Weights of a small transformer language model.
Size: 10 layers, width 128, 2 heads of 64, MLP 512 ReLU, vocabulary 657, 2.17M parameters.
Training: a variant of Muon for these matrices, 117M tokens, 7129 steps.
Each number is 500 + 25 x the weight over the matrix's rms, rounded and kept within 0 to 999. Layers, rows and columns count from 0. Numbers have three digits each.

# layer 7 MLP down (transposed), 512x128, rms 0.12, rows 438-492, columns 0-127
525492505492532527468487501509458474552522521503545478534495501523506553467525476466449485511491477520507527479504497492492508483488485465521479490464533439471529487446518515507529445516518467468498526533503529480506484519502517477496515470465464516467507478518508451510479510488507506517540533476511508523533510469454558469532525535509500512509538500519488504496570509464519515484512
498540504472510454513521484492439518517483480527496511467480480496513490513486480534486504468480489522550483538476480472534490487495540513539486517474511451512499485480484480515494514502417499487512484508535494508549488491519471497522498548475511497531517545509521491492505518517465508472491480516502506500487496492499538534524492495517488486489488431477499516483470473530510495484492
510539456489523522500533481517499497496491506495549469489489477518500510520495468494524437476477471499476510441493483515520454526528522525468524495472507465509542470502497536549520492495536512519516508492517493556498505495516442530507467498518532477467561465522484502477490471515512517509485488479483504485482469464514491472473506454476507510474495506505514512493504548485472513458491
482474477501454438462495464515492454495461543491537493516486476477528544483478529515482528509517523515501452512508521522486537504500448515524535490489489494503496496493476495493511529496549509484491525464493462483506528513507491529519479438495510464517454496514519465468506511523501471496481503529484470480507511489486509469491511516477488526523511487484516538505509478509467529535493
523511493481519491501493514475457534482458462505503489473495478540552498483488501502509479485498514521517495493471479477452484524483528490519505506509503515466470507520519512461492475520485472518472517484474462456468476516586501453479539469474501502475526490501447484505467447483496469509485479539472447496512524484496529525432470515501466537499499428523478512525502491476453458519530
466506542521515505520535500507526522509491520464501511471494485497517525521529490542526453521518517456526509537528487479537452508480507514530515476495502472485525488494491487481488552476519507507490487489474546526481510541519513503472492522490512545445551520512513514502500499491515486483505526501492483485527510512473519498506508473457514507486495511499477486494513522523494481491496
516503522527530533484491490556530489503485472515467488497484496495527540489503448520528498520473520471504534488480512507483517495466527495470511513521508481512483492510497504501487489485541460504558481525490497461486502523534510504501508451495500478525507485477475532494525487521493522536565548548537502451456499482449509495483542492476500503549465506474518522474463501514475503473507
501531510527496460488430511484543483500492516450501570505506471520494499467533507538488503524493462561499543480499450473488483496510507522503519476499519462488517504425473529464495522506464490469523534478496510533510520528473523487503487475544522486506509525472499454489534518526513530509483532515477477507515470512478510523493491534458517513547474489492464503495472503452478521505505
473498478446480486504500511533486530475538513524505476458473473491506465539484478493536498492460442515501501448526519508472496517484547491482504456534496452504456494499509502523497507478510505517489461472495511484533527487474509523424477503523553536509504510525451489502507479499554482465530477476499408500517463534526480508486498469508488544502515518546521487506512496489531537489528
510503481493500558519509466514454498486450487469482472515507548532518481505439502526464494497463437497562460517513463511502506503514465486524508475500484545499542473499452527568460518514513534535513471507545528536492527509505491496537453509526497489518514518505480531532540486508533498452496504544493509516517527510502562508552483554519454521481509522503523525551537479476518474504554
526508561495497572517473499487543527483497502453493493481488507513520522504483481505550505475510539526510475475463488531473529468468511511482454539505532523473502479511499493507462484532490537528519500509538489516518454517528479490502513504466491486509483538508498478490483484500492502509476479516534496483487504484517504518462537488557520469517489515466510476503494503528525486483480
511503505524580492549544511517531521481518476477507461489472471493505500486477499495552511525521490509504490459524512506491502497537475494440519524475499480468492511500521489478486485551517510498444494507490499524490506514528508496524480527487551488516507488470519513534502506484476471482509487491501559540463483479510496520463499535521521522489516498492495507537554495536513469502525
549484465511533503483520539501520500512509501459446529531492496511478463440543447501540498477504507480504472478520491511491533463557477457519491515503520511487489501484537473518485474491557485491519485492482482452495489530512518451491523505491556518500468469477468479524472496486505519497536532543539526514473505501531514477532475507504503477526496575516553502478515510510539489490486
466505468515512474501518501509546490479493473485499514456491474511480548510487444479482534514513502536484506466494499542506487499515515510478530516526508505564479500476534487544526505481480491510506485503468524485487505466529533478498443556497499484475482496422497512529513498511495499476513511498480499523528480507520477528467490467515461526468488511487525488478489480509500490475507
517495508510463516451503464498512513519525481512482479511474513543494499478503496474540486481501537482560512475513511517494517552495477475521475537499477541565469443487540515458512516554490543487470505504498511492450491485511487515511500505494536466534467565545480529509484524467472474547508496470513469471500482508489472513488525530512487503511510474495498532466565475462526504501476
520500499492474480510506501482488473493491509479523534519506481530489490490470506505460514511492478487507511484485505522529479512460494486539529514546512524509504466523483481533466526467486537464493476541495502498476557501470481514476512475490506526477489490482536483507518520472525486499496509488501491521486514490496492549501495479530488502495489515502467548514500470474495458541463
500515535506484454509498511477521497452492520480519510490525491530516497496462507471507504455465522473506517463526513495513450501523540519485496480468540514518482492540511484490533501501542523511512519478490486528522527493459478527515477503489492518480512507502480497514496561480507497484498456434458467498484489520513542486473498472508501495490479481476507496481503503515470471504522
541513477515501509507492532471505536488456508476477555458477491500512499502494501455478515536477538530470496481521509496508496512499519451529496539514504519521506487503544492540528519478460497485474522467497489493540496461502512476546460508454536476503510526457530466456517492500510531540505481487502472504493492504485489508469484482511527490464549522482530524513510477497462468518485
514455498490491518485456489471508477493468512501471522481499517478461507472527506494479506488499525496470493483514522470554451502528560524444481540528521497510489503510493430498538527484511523482498517513438473491510485520529552474539468525515460514521506484504457529494531538477492502518458535506498487497512479468476474490485488472475510473516488525544476514487496541513501456489512
515465512516494482525454509497487474533511517467498509511532525504497498552466484559494511496504475530484528457478497450489463486541559514508483527500501479497523516509484541499463505487461510483512516475495478528483513499447508503489481501543478510502511481522464500475506484506484489467535471533515514459501513524473485503465496515497495534536540510499501487502473500451456477519491
535517503469507488556473502487495500438487493479507554525476496545536507463484520531472494494516473508475463513538479447512484535489508560516482513491480539530526462501476509532491505502470532514489514486483475506485465500493511519515534463465509517493528515557524510481466499457471494475525484509509537468485490459491488516531499510481524460514527490526477513487521512495461508506464
510497483522483492506494511512467504453533520518480522501533482513566533499507515523461477452463488538499493456505494471529543489506523431500529474542520445478544512507481482532502477439489535444481556522498498528515507496517459505474483473497476501460440507542502508525492451495467501459513469534530458460499515462551501479481505499495486462491502537541482485529478441498543479516497
516538503515482532523503518503456502501456480486505517517521524480493498498494513471455510550479502516512464520519501494507520476507506504509474433490484480485501533513455516476494519489485477511475523486501484508491504473526527497485515476504524526477494492497457518502488532511501462464484534488455506555494514483517479537461473532483522465468523472538524474504494543524507530489528
468454457493511521496491471518496520461480513504482489507526504515526463496508459517511423514527505540473491500544507520514518521530466527467488546457497463464529545526512499492514490494530503517482511534484509489492503471491502480496525524482536476525485488516503529483506541498435512479501471526510493516527486426521526451492475487491485520489561468533506525502460504472477433485521
476484502484503469481543510506488481541487541525499483469530479497501487511508523515495462496473536508496492459505477494515483486517507505485492486532514472520500477489535530492505467514483457530473514532502536511474505435548492498477501484472510536486515517477537504518536516484462418511545481514523454529483538458472473455484503487478482472499522503499556461523525495526499478509503
471485518484501468437466472491479461495491456484471499461506489518510503442455482511494525517525477510503504495517500523489496508485510530483471490532524503533485523513502521462522489552514528533520498481542534459486517471511533495489486538493499498515514483491496529521522516472500515520510478511522520489483504514479521507474512510521474524524476539502521460496484542535512513495499
511571497516510506486456494502535511516469494535465520520476512525515511439503558527515518478526496493479488557479522489512484508531539466507560489478499439486495433491481524469530512466527487502484469497476503485523506491483467482534518495491564499531523477515518497502490473500514496528543448505516524544473527541534501462526529500522487494510513493474450494513465452486515496498524
447490430508485489480476485477484485510491526540491514496522460541512518531499519487525478507488506513555491484504476468501542514495485561534475488512536540500533499515481482542497453501479478473481532511478511520513502492485515501496533512486494512519497527503563477506572490479488502496518555507553491508518522500550499511512455518493496509479471518468551471484475529478488526520521
521522461507500493506472498456499516484517518466480499535475520483489496490519520476531517494521477511552449480524468495507468480482479534513515488479469509488488508475493479461531463509491489533501526493482519517457488506483536466512487512463506489474482473474465512495519492511523547465498481511485509497518487476480474517510530503501520505510491490528529521534477458489487517528489
509476484510541507517516504517472466459499503471569498520519504513490497500498509528502507507515510517487515486440500518504484489472538511480498494490471497481511461551512503453441485517466506514466515483492518506498493508523502519490527504520492454513495467474447531487513478524504480550555506474496528528488507466513479496530528499467490474512480464484471509516507512486513475523537
489509526486509523474511478472500489516532484491513512496519496492507489518491552501564489549512497512502510525526511492471513505487493500488563501485450490460516507518529470478494482481524534531489495480435503479501492472516470472490504463483486499478486499481498466534472445480464503456535497448506482522483478495546517522569479495496505514485547477493492508497507521489463487531492
522507501514507491483528504524533535523482495473510493474477507544506489489485480515514559514507524506527473509511500547519510504536495522458496541499501538468499515507513469500473470530480536524461467492464437492489481542508482483500504489492497505546494440473519488513516530510506516484485532556523487499490540491515477540498488513498495523514484502485448485511484518485473483526506
507497461533537515518543495490462521496505532495488484498457492470439510511499512440485487457524478482503486492504541490522450486512515511530502495520490503497483486491519555479458544509470485502533504509487447482469499503499506496494505519517444495474477541511436484485441477497498493544465469500501504493489460523483491492503503512509484456489491472510518514515514494530525537504502
537510492466473518521487479493534472488535507525505503462511478516487440502460484525515529513504514484512528491482512502469455500509571493522493513513480542499497492483471446516529512523507497481512511561476453452471479484532475500439486557467490511483463529481541555461498488490492506490494511528477506501472458481488481478511494492500482472496479501527482537551483503514474501546521
521535499493495518499551492509518505506551493516441498511524487537455459493490502507520436486533493534531498511469520502458503533512481484497494493468501506542482477581520536515479492516505509521468510496514492506460457465537524519487492527541486517493506508518512490513500520489535518495500452465490466544496494543523491480502487527568529505491508478519524489483446498472528484462491
461503514484492535481485519527502478469448489481441500533461531529495519521482502524479460532516522517528488469498528535454465519466473542452512500526457502543498443561511559508519520499514515521465463559491483461487455491549507498469529511490517489496523488498451492504502502464499480549493462495484511530521537488478562511516536489515446520529520503466512460543465537457521507493490
520500559538510528528463517470497501524494512494514490496493546514455532471526515516516540501525541481526481500520505472557496534531464529447480482527497515528474449537487513516513504476526503529475501495483517532522513544509521487506483518492531495508498549457499500523486486521507474460499487523540526459486442494538499507524459477501468499451470534527546519506494510462488520515469
466507525554523464481469493475494508480482486477542529529514499448499494517500502509467489536517515472555533473496460521468539499447496529542470486508461522580509486468498469508526519490467470501504503499470508528504508506518507506563492501465499465498510472505500501559516504498532442511505529504504470494484509484517489468463493454478476481532485435483461489535540509503456480492526
474475480500555500554499516503488546463460480518467508480545500523496494482486489533522495533478495535527478525508447489531509527468426533522507511517524523478476518510523505514497491472446499521536536503492498518506501488468529488500488453501520463488525500484518463471481477505465488469529503522474541534498478484519522484491541522489480485528478496508531523491499523480533508510496
465456500517504513491522507524491470511540491472465469500496491509488507533544538511469452495484485497467508517500469534522477525493496480468491406474544551484486518517498525518496474469510495506512477477526488466502494514491444507531461478518484493458474504551464519452503492510524517502509489578497558543491532535519450495512535466443473481507466476510508482449555505479505486504507
496440495461501481527533477497486536535485485502513506467508475514505464477493496522474488534487481516514504494490463484538494473548528517492529518494534501508468462541547463520499477544467479531502460504464500500485513483515499490500529502462547520508484498539489520498530505559471492516499484488498478483511510492491505496538452494539500518471493511499487495503477475476431512518482
495501509448475460442510513511520509449532540469504506538487526548478478483486527502533541532470501488524467455530448501489485534527549487488465498475468555507493499528489499539511479466487501516487498458489521460492444473516505474531501495502523503461523457494495512450498514483458498528502548520485468491513509532498502529535504498487532521527485485523519485496524510486518496524481
494521506485490484551510539491481453482509489496520547525519497491491525488511502520501536477484498561504541490461502505486476516509500486514513501512502516507497489481490510530475516499480488527516483482486501502465550485500481532495455486504471501476477484496494484480477519486481496527523512541531536458492509523546521532531513505546499513515477459474476539510501478508498464490508
526485525503475482550523474516530498478509526474480487487460464505518515469522452507489452520499525492514543498517508489503513525498515554486458464509523459470482520530492488502465520525527493535501540461491464476487530491513507435503514459494489514513502545499500538510528495516514549465520479481476480476492494478510484513477493505443481540558534482508428512478487497522490496517534
469504526493496530484477483495527481561494506467517494528499545462494466534485529500502491512515495464529481483511464470503548512514496457450451501525470513534427471528497495468488527489468521540503512467516553488493500513492507496476513518494463519490507514483490471549486539521488522522458540472494503481502483464508503502523513485477487470490515492526467455511446525501555443492498
483490475439501514471476534545548516512467501448523497522524523494540526513480543541524480550514550519523505500473515497512556480468502533495519514480515482522525488511505532499488464478492517517455518466453503533524510486496522504514517504505492515499512542513516445473507474519455502508520516481439522473486459534536485542490492488514488529506526558537480493477502512537511500459492
498522473493499534511504491527537453506543494521513492471476503495507501522485530515489499498458465509465500507487501499507502496510491468538521508495541484502519554511545512512532482460439495507449527491493485504531495512465493468525485484496527494532493488472541469493473516462475493495507486493489471485516469529468493502519472537452494517523482496496477526508516497541489511491460
500515511483501509500514511527519518478516498523472495515559496518509483540491461471464469489500469489483520523519499476489474473509497496488541501494496524508470530512477546521549530497510522443520517520517481484489485522493485503525430486505498485528472497511474522523489488482533478500493564510490475487489526530514466472462522448527484503480468509496534493483515524492489509440490
481505506478488481491518493502462486480515487473532543489460523469491519527521498471485512426474518559522496489514497516511482511544534506514501467469494493480504550457545525511520488471506475550507473512545502537484548483487520472482505489517514510517555518494505527467488507522507539479514535517489497518530518503456524488489467477472546504507527501495480514485507500478527501490504
481551496518547493470520491513497498522479487467453455462504511432528529503484482477505489487533487484519510514448468472502475503455480502510480540535457465473492491528515535531490544530543511520507503484515521491519534511457483515505542509491513463493496489521495516504517485476472501497531490487510559498506450529536520495482525479481514533512512522515503515443499512533482497546512
487522494481509526548474510476516506496521476471533480511507473487493480474504523492528469531495502469498467473496511505522485461482523516510506523486490470470511501502556502453533503487520469535543516509412498509496487489490525507506483455477480490485479482506426499534466504489516516493512506496524466501528492501501536465510500499536507503513516505483510482464501484514454504531475
495482511499504512495507499467487539497493467515578545457444502476523497494479471527499495519535519519473520557471478509480479493511515536508498499515503508471491479486496506490518467496463466517466486515494460532500493518456473516499534479467510499495490509492608512523485480567454460492495508492544545529502542529527497466475511549520469536465529510475488516510500530472469498531457
480503519526514515530447514523484495451477516537466465460511538527472545521554520515545549514512428498476529473452440522515504471518514508470528509483491497501508449494482510504545541487508458509479502507492461531501506493463514519459526513523492496514522503501498505527485480497478498493516503458519530535503518506516524496495474495521511504494489461518513486551537486480512511509475
497493511496486505532525473484492478531450476505492536507471516497535525500476515548478522468496515512484491523499490510473509499481513490506483572496450483529477497471533476491464484517456540478553473468514488544486483527527511493532470519480485559479513505514483500516497489486503485472504504540552469494493510512474466487500515489542520467458535482510474503543530488474482502506520
475503530513500502490482491484488497555461458512593525514510537478559505486503472524477526502485504516478519497559496485533457472540502483516531512541473482464546528487477460498446467482520503460503526527483476551515488482542489511552508511425477461502520522501500497523480476474525490505502546529472549494495489509439490480523472528526479479519504538462481486570502503505528486482510
# layer 7 MLP up, 512x128, rms 0.225, rows 439-492, columns 0-127
481508541520517525496537485489525527506505489530498487538496453551478499421509508469501446498559534489521530492502490485496516509486482516525525497502461520511511430529518488469538517487523493531488493530475476514497508505489478521502507486490450483495468492499513516486497496516483473492486478488492469484501517503480489440483522530483522511476534527479528492450523526440515512526450
514471519557496493485539507493498501471535472488518524526480525498522491497485492566511476484476490536491515486480512502468490506524543527474516482506456511565523543492493488546538498518559491549481480521500499548497507450517496454501478501537527480489531510518522505502530481453453528486475448492498508469443548504507487541507482443492536531499452549473471503499487535507491484447529
490543469510497528516483502505498528468504525537512488512518499494571500490467493501497451464505502509491545492484481495478471538492476506486497506490519507450451521513499492458468464478489476477503528490447500477508485490491491495522498493463521581511540464530487513527558454549518531516482464513498479525511459482477509529519490495506489474440485510515515468489489511517522525497521
496508459516556505483492451477495533511494473512498473506515510520499430511480521463501520508509492527507506494512508494518504523529483498519494495539546487510512534517488465466510537555558511497480521516490489471503494483501515454545465454497496498527538471463516514484537502506518510523511487517490523475505490528512497539516564543511479471501497486476542544436496496520526501488458
486488466502500506496472485500517502543471511471517493524552493485491463503493512473517521524519549518474501486469496484500502487520508495492546535478542517475462447499527503518518465463436520488494529515518481468531485511494506484529516452498464470515521533508523503524538508515480473512513486507507521507474458497548489477463491512548488496492489510494536536522513492487524527551460
479475510479482475497511497502503480501525449493526518510507534500526533500565476524479494515517515567503506498481582512497508468477503497501511471502500516503530509558502497447473469523515484521500517466502455504549553505508487494483536498544527489504528523485555490516518535493507497488520490519502526513532435505514522468518503495511534479493506528513444527509515481482528517510481
529499546524501524480497484499478488563482506517465422503500506475503495523460535484498474434466552459478502494487498506492548501482486491498465543471466519519535508562486493529517514500528498525501490520480506486491455489528497508483490500479523494523511504508516531482480491461478481455491482522474522527516515539494515462508517484528492508469486515505496478508513520532513472487514
479448478506454465500506537478484524525479523504508547457509479502507473503487523531485511473483533489481502470541536529450519490466489546491523503478518541555492489501491457510513532536505476521514477478529494507556474475464501541535492488500525478471493464547566499520532493479528548505498535499482502515496473534514500540474525512556478438509465547515491482522511509465527530470490
492514535485486475507517556470492476515548487534505511524511462478504503449520517504502512536527528500468551489485487493501490443495527509492513518481500481491501527495533481458532468508476458482530525501483484503514494470508505508464525501467495484516447486518430498505488523490475489526525484468493499498512474495512448500465509484501513488531495477501484487492491527504506516475478
533503533523461529542493490452515468534547554481522465541482494539507513525484491505523471520542487511465486509481515479498467511557484539549473500502472482465517479476498511523493449472478495525556538482514448513532512539487524503495510500544500469491517553499501491495478474502494493500551473467509512501511452490470510512493510459501495473494497472512501488482534513457519536469502
490520539536448501493538484462483514529486491511483510477490487481471496548513523532472508503482524478503517497520471495524499549471502489520490502557483489526525446485508520495506517480523516486536495484495514490536513547515499523501482526529486500517496464514532461429522494507490508516489496513498463495492500538479501486495484499552505456521463510532519503470481509472481497522425
473506512530466485521491512526495510457503549487514544471508541480505483543490551501502500492485507484454502469497516460532524484458477463519546471487476510505450528507530497478491523444505495489507516542506476493484415493473530514484543497498443539495508523527542543469558461513500456520532497464465489494470487519494492511461491481497504514458498434489447486471516512523479456532504
466515495495505514520442536515450478491499498503497490489505470518496480535505469483510525465469508550502530497496478518479476496514492477552489491479472504525491508507493483498493557495482517476526536469512508487511493473474487473472514436508473522495491493503540502485491533524438508481492506478512488527497448484505529485533492533519491512497508439518504543488515516530500493534472
491489467502515468504445489480481564514488484442529504464509481462559545524497531491499458492460505514478507479463449475508501477495474532494505503502490492445499503488495467501521516517496512498504483451479482527513511471521513435506483505495473508497518441543539482464480532536546483455464474510475472487491505542497506508463452520537492518488483492475511471477528475491487486499477
522497541515494489496526458475520525496449480473499453515517503496512509473484526508506462543491552522510456508491509501453457500508518540527479505441474492513541519514525518456516486527476506538541498513461520483527447499483448541493482475487494511507536511490498500457491466512452515499475482500490536501499477529482499500481469525526522544491531497536529507466501479512470520493528
491496511509470493529520554465458508523504496493474509506514500468524547466486502491479479486461525489439485541445467511509501478512449499509457490487503539539519488475483476528482451498522494471482509489534486485512463495505562541461489513501464484519486457472520478486535518513492526497514494511458526482520536456514497482505477522502472486494490477513507505541543564439540534519461
510529504501536485466481550529495523509532497497532473517533521500460461545491516527491481518498456470492504503456518507508520529488489491510491498510474487556498511473511486444485477478500506536513513518530497477500484560493474529441483484549469509480477511473500488463500503512510475522499505489496484518464522486508504479512500493483431542485472487528504520552517502485538475460457
469547510484540475514526514503491536496474453517499478509566441511524480499463493497504465484523490500504470516516518510469510496500508521536540464487504503495499510502501496477503466474507500519488494523537483513532505497527478510483518492526535483476487486488449486515495475522504487482528465467486516501489502562507519512480523510512483494482482463509508497504480470485513537518497
460523513469511470459545527514457532479502516533482528511470538504475475484509489492524474470525510528527541509487537486512495462475463511488504533497494537497486503459528445498486455523535485480429517533527522498529581485494494466496525503504506507533472486524538473491557472483506498515463493486506438505500520461499510525507506456524490493475483478520539505492493483490480492555501
464469524466495490483436523492541510501506528520538486548527565520524504533526506539523542497528488540508515538503488510498537474499470508485522475493500524528492529484463521503500467535484491459490454467491494502496533508504481493498490510474499482474504507499474478516553502499476523514518451547502489496509558525482466472495502467516486548517522496533469577459518511476480520539524
452491482554481510466527512495467549539504479459544472505516490508501521484528471517509496506500500533546488513556507520504519513468494566545472501463484524494482477500540469512519525536504440536523493519478444505560467541495500474534496507508478518465492488490516499506474524472465496540514498470500467513536479500470500538544494498510514506499519541531458525487509535499470530486449
508481507528505495499489518496573536524512482476526502461435509494501474487493482516549472479497507492490531511503487490496509515479482471509531512493551516523471523529504502562528469536478504523518476485453514477487508517490481494503487479498529491530525489504527480506526488506487485525480475491467494515546469470532526477486484483549511511513507514479478496499545456482517489480540
480479479490498541492462531532530504506527521535485466559470465490495486465492529477467503507531511485524554531464521495446516478522522473526508503515500545479503467437492521534502503503512494477540511493454535490543482522498511477507487475501486474500480516521513521474478555514492511567465493509470491431491507498533545493524582444474494461515527465513456467505502551532521467497508
498491516514480470497500431475512533505509469465525498565515493521491477529514446497501484527489516491520516545484527497476514521488493491486536527527471515477511561504496479502499515515489486480478484484489510517474490540468497538537515481522529491526499495438508511478521531543511487510520485486499522483499520520525502517537544536508533553520516482566462485477531511495502476495476
505510500447460481537516501492467546535538513514518497542532504531486517514488523498498489513441509521504470473488515485476480497511506490500447532501491516440541514543456471532479497451490498533499502493469508474537501467498514495540511521486538470519491511502524557464509508490513493488488519508519491533508491501515510466508536503512553476497532497507471514480479472494501511483446
514468518490485496501522503504477527521517521471498497547520459456485490498494502491486481500489503530509508468473481538501541523476477506472460478492497540488524518518503495482474497520499506498512537476478469556499520489536523533476487469465455458492517508489506517513493530559510483460486501504510498444525505499467463538476463528514470518495488509502516527466482525524471511500464
495475508477490514492509525502513510491535501467502506522461503515462481473507515513464477467474478514479510512506526525491482517500494466525521505487499497485516499503511498503488481523505515498484515507552498513517517519497532454487487527447503456437458490473509510510506477500499548484481430519481497443515453482444486488500556484503511482487452523543464486497522517548501457486472
504482493517497547491521467515536488526531525522513488493507461474489467498491513493488489495488557465499474521487466480448548534489554486460515518499528489498494502512531487494464501501504520516507513509539474480491538552522445528480533490501480478513528507524515493446495520495469472510504486480456431518502530544511535474530477505498483494486483505539495504489510521523521488466510
553466507521553494544495485457448505514504520531507499531501475491518500491503501460529488457504490509513500509522483494491517475515511509496498493457540520530528523504514493496472492503505474467503535463469487502484464488575510522504474472504504493518481498459509506496550475561511486480549473488495526525493453503517481435533495484489512466499544502527514517525515484528523560467479
533525488520556503483492477497477476474519490490542502484524478522533512541516545515539517475486515483515486494492519521520465476502497511501502502532441480487522475498503490531449502503490483501450493523491478517515490468488513487480497525512507517495458505472533542486525498531505508470501480491525510545537543490445495587468511521528536465508492567484481489494484521482546529472460
510528496482466486528487517490460529498488534505512544489490499486537518490517498504515469482497490493484532505492484483504494501492500499494525495541462476503510480530547528513519521450506469533518466452497507572513511468526479514523510482508483501484534493529504551493505442482523467518518474465498523495511488505483510496478500492507535489495464493508490468470497454510500534456523
505504487515486516510480496454488514447520458491485484497499466522538517523523542538473464531425508529480489457531523579481499521536487500483514500488481502492510491479521501485492520523515478493498479470450519508532492506505471506459487506562490479534555490536532500485533493509528523501501527452500509480525533530482479518458514518535519497513487515547456510528522500530474512532523
514512507479500467445451491511461522520531470491540574505492479489498466511495531534506516467511492501455462470473475502528517516490463484500461477517488509485516489501495494502491484500582498483498523466506473482499514513487480492460482466531497521467482469511517490511504537469440554482468498471471502515500499495493528492540516456482552476509454541502528508516520497493510497478508
482518497488515532488504503462523528538469491478506476505489515525492509484534521482510550513521505441519492469504525492530495506508474492505482512541539501462511546539509451526507496509470517526515506479511464526483514513482467481463493472460486491490540522455516520476463501487466510492512493482491482510496487452505512470541483482484519466463479512541482497532515492527461553539449
510550459483504480499482481530491528489458493518491492475517475450509463502470511494492531483485494491464496495498494468530503502529498468517509488513518471468520526498486448497501502497502497512506488481520488518513518502512525490517492483534478505497477512542497504488520457547516497517518526498477482512483490499507451528530511511502517499479459483491522534448526478475489502487500
430488487525529503473481549471528532514491488494476494485453513496498508492501471476454499492514516496411493487429510494461499485491491482523524490480492528468502534486496445528513462485469481516521465526502479465472491483481481497472466467518533508445465481507535496463539554517469512514529574500465471506479542497493498500530517515450556520510502485522456457457537470468527499506513
514483540504517540552465518496501517476528517494529501526535491505482487461491499518471521524525480466509494469483530486505505491498480512493483546528509488509474512434534487469512464478498532479523479476459475480531488509510457493491538511508499455503502544521525508480528475559482509553508507482514452484456480565549459516480524508474510500462514509494534548512481476513500530514450
526502479491504548471514503479511480538494529482501549534454502443490460538528477469503484474476505515495500476505517490495511465514538508453483563499517446493531530472504496489487498517525511469509466487472539501520492457505516486511516510525522511517462531482499494541512478483498486489496443525505479479451506491453452482481483513535467478528540506511478480471491481467453464492492
516506509533504532462501489498499573510494500522475514547471477497497481502536529440501466531505514540503521530473490489528435480527531493511537520474478549520458459508499502497486476501520530523514505456471497539496508516466574508508527544465480514492507505505551513518451494509495496496542508519473496526521494538493516477493529468482488494465557544461525514526476527510472493477503
443495461554475512521495538488519428491488493550498521550494468475493518497511541482514501485547511490452515486520521510481486484469488476508470463492504519507508517484477480463477510470465480495494465475500494499483488542494472478516506474522464530514501525507543495501471478478534467505528483499511489541492495539507534516505504509532545490545496482520500510498515518505509536506488
529454509551540515531514497497473489529466459532506481509542480495517549517511539461505472505494499480482527477498499510476504504507482503516533480540489453497516472485515496491462549549491496498524482526522468512504519520456488512472498498525508526531468577454495464521526524512541488487529468483488504541434496466521489477459495476505493503498483527489483487509502478511488498454518
477476486501514481498491431491519524478531511499492494516509481490490483485499484515492437522533495474436480486494489487492509482483507534565461498512462518537501555464513463480520499503492552524481524495504499504507499506474500476520465523516526505533539513500506495509469506526527506492493495498486509539501486466479499503474481504519456511477486512421542453489498494505494506503534
505459516507527426481468532448487496519515509548520468481527481453520485536494490505432509527494489505472516479521494459490475529507506483478559538502449462508478511484494549490529492489503506492464515478494452512525496479494456512447476499489522503500552507497500508520503460563506483558533476525544492470484520542524488485540479469484499549477510547510530545495506498492467520523513
496482494462553490465498498502491489459499523504500470560457483495519488542495519518493532500512538521474518498502553549443487525528506577532518536469474483545501491502506453526481494463513498499509549522521496503549453514493516518513518468504435530496508507497515473508509450479498483485479535485507465492483513475517484489496532513519494496441490498526537487482477476519536466504499
493526526533492463486497457493479482489476550512484498543528503492487481458496491540498506484472481469498515506510546491516489569559520486542516447474478536468523472493501505520482486473505493521477496462457483463482500514539509499506496466508480482511501470500479529539532528486493479485536504467494502568473498500504523484447532506476487511506530503477469544515482528461491523543509
512498521540508489544467468465494504480443534526525533523489494509535471465490519562530456519526501447492559432544510487530523516517487529526525462509486490463511504522446532508489475514514485525534483436521541464491564514502476493489519493544487501485523560493530506530532524524535504542489522467519527477466508514497473527487503468499534492499510496537482504505526458548478496528531
478488523504532500457435497492488477505477527515499508507474503532503499471487536485486506470521487449496463512476458492488448482500504492479504564523511515490533498555537455505484477541497465547476516502500535502525553480499566464480505504516488499489511511516532498540509524526472502530546483532474478526506521517485517508526536544488505479527492472524511493538500509499507499491539
544488519491512524429530472485521457506496500490503487490545459480461504534481506507516520512473499495469490525498490499500481469539485523517510513541465500479461484513536499497516574490514476520533538520487522501523519491455451488513515536493474492522505531487548479530482452510489481490438470508461499457518486501490453512485513472503498514507496468518506555452529484548511480493521
539493491511451510484512454500498506509524503502530542535500507537515457489485511510493513496471485516486474466558503507529501503515494510480526468511551493493481490492490472493524517498487507508456518545512455526482491505524491478514483485516463526473496507495496486489505534504491492528461476520456514448499517493488521516518489485531485496467463496470534493534457455493502492461478
550496536479487490493484517484455536499488516466512510491531462493495460486497475540482508510488499493482506540488514428524516510516546506447517503499508542473486501486522467522516508481496511502492499507518494498546464528522522508474485514507460467484491518480534552470469502558513481495532529484482490461507521548512437482471500496504526503511507461468481544468504506522505510500505
522471539509535501485499478495494463494528508492493472481535477486512519496549509522497528496473506502501538504528515514501497505527450504555523485487506464489524486481458521513545532525479461493490518436509490501541453518484547504474485466510513495474467486526491489513537513512499482524506465498525450504511484480478541501488487478495518512476500484515466541509479481467509477546473
475463559508471525524505504480558528526550460521488572534490464513501503506471520524505483493506518502467514453515524496477512470483512520512511525508510536476475511491497508497493521478501518495474509484534559480538526514521500453503507503496503516472494502515541546499502489509528493544477464462489457472517518538527452518494535511501532524490522464482541538474473492518494516507528
523486525498531509467481481504476549483498547490495489479509474483495516519441491496501498455475482503493518513553539510454464503498488527481580511461540536518506460519523537515527479495525493522479491475497511523525504488513478465531504450465501464479502492488516486506489557526501462514525461473518509468502438500561513464475538483532494519490492483496494508529473507496516547496471
526485472529497503481516503464471508495530504472492499496541478512466487510511539477550479536485510525501502485485532503485538518478497520509439479474523510474504506522503537500531519511474476517531480487478467494500512468534514514494475462536482551461475485490519530487495522509462484527483485483502494492506514489541513491507506498510486490492451480464480515461517529499509532491520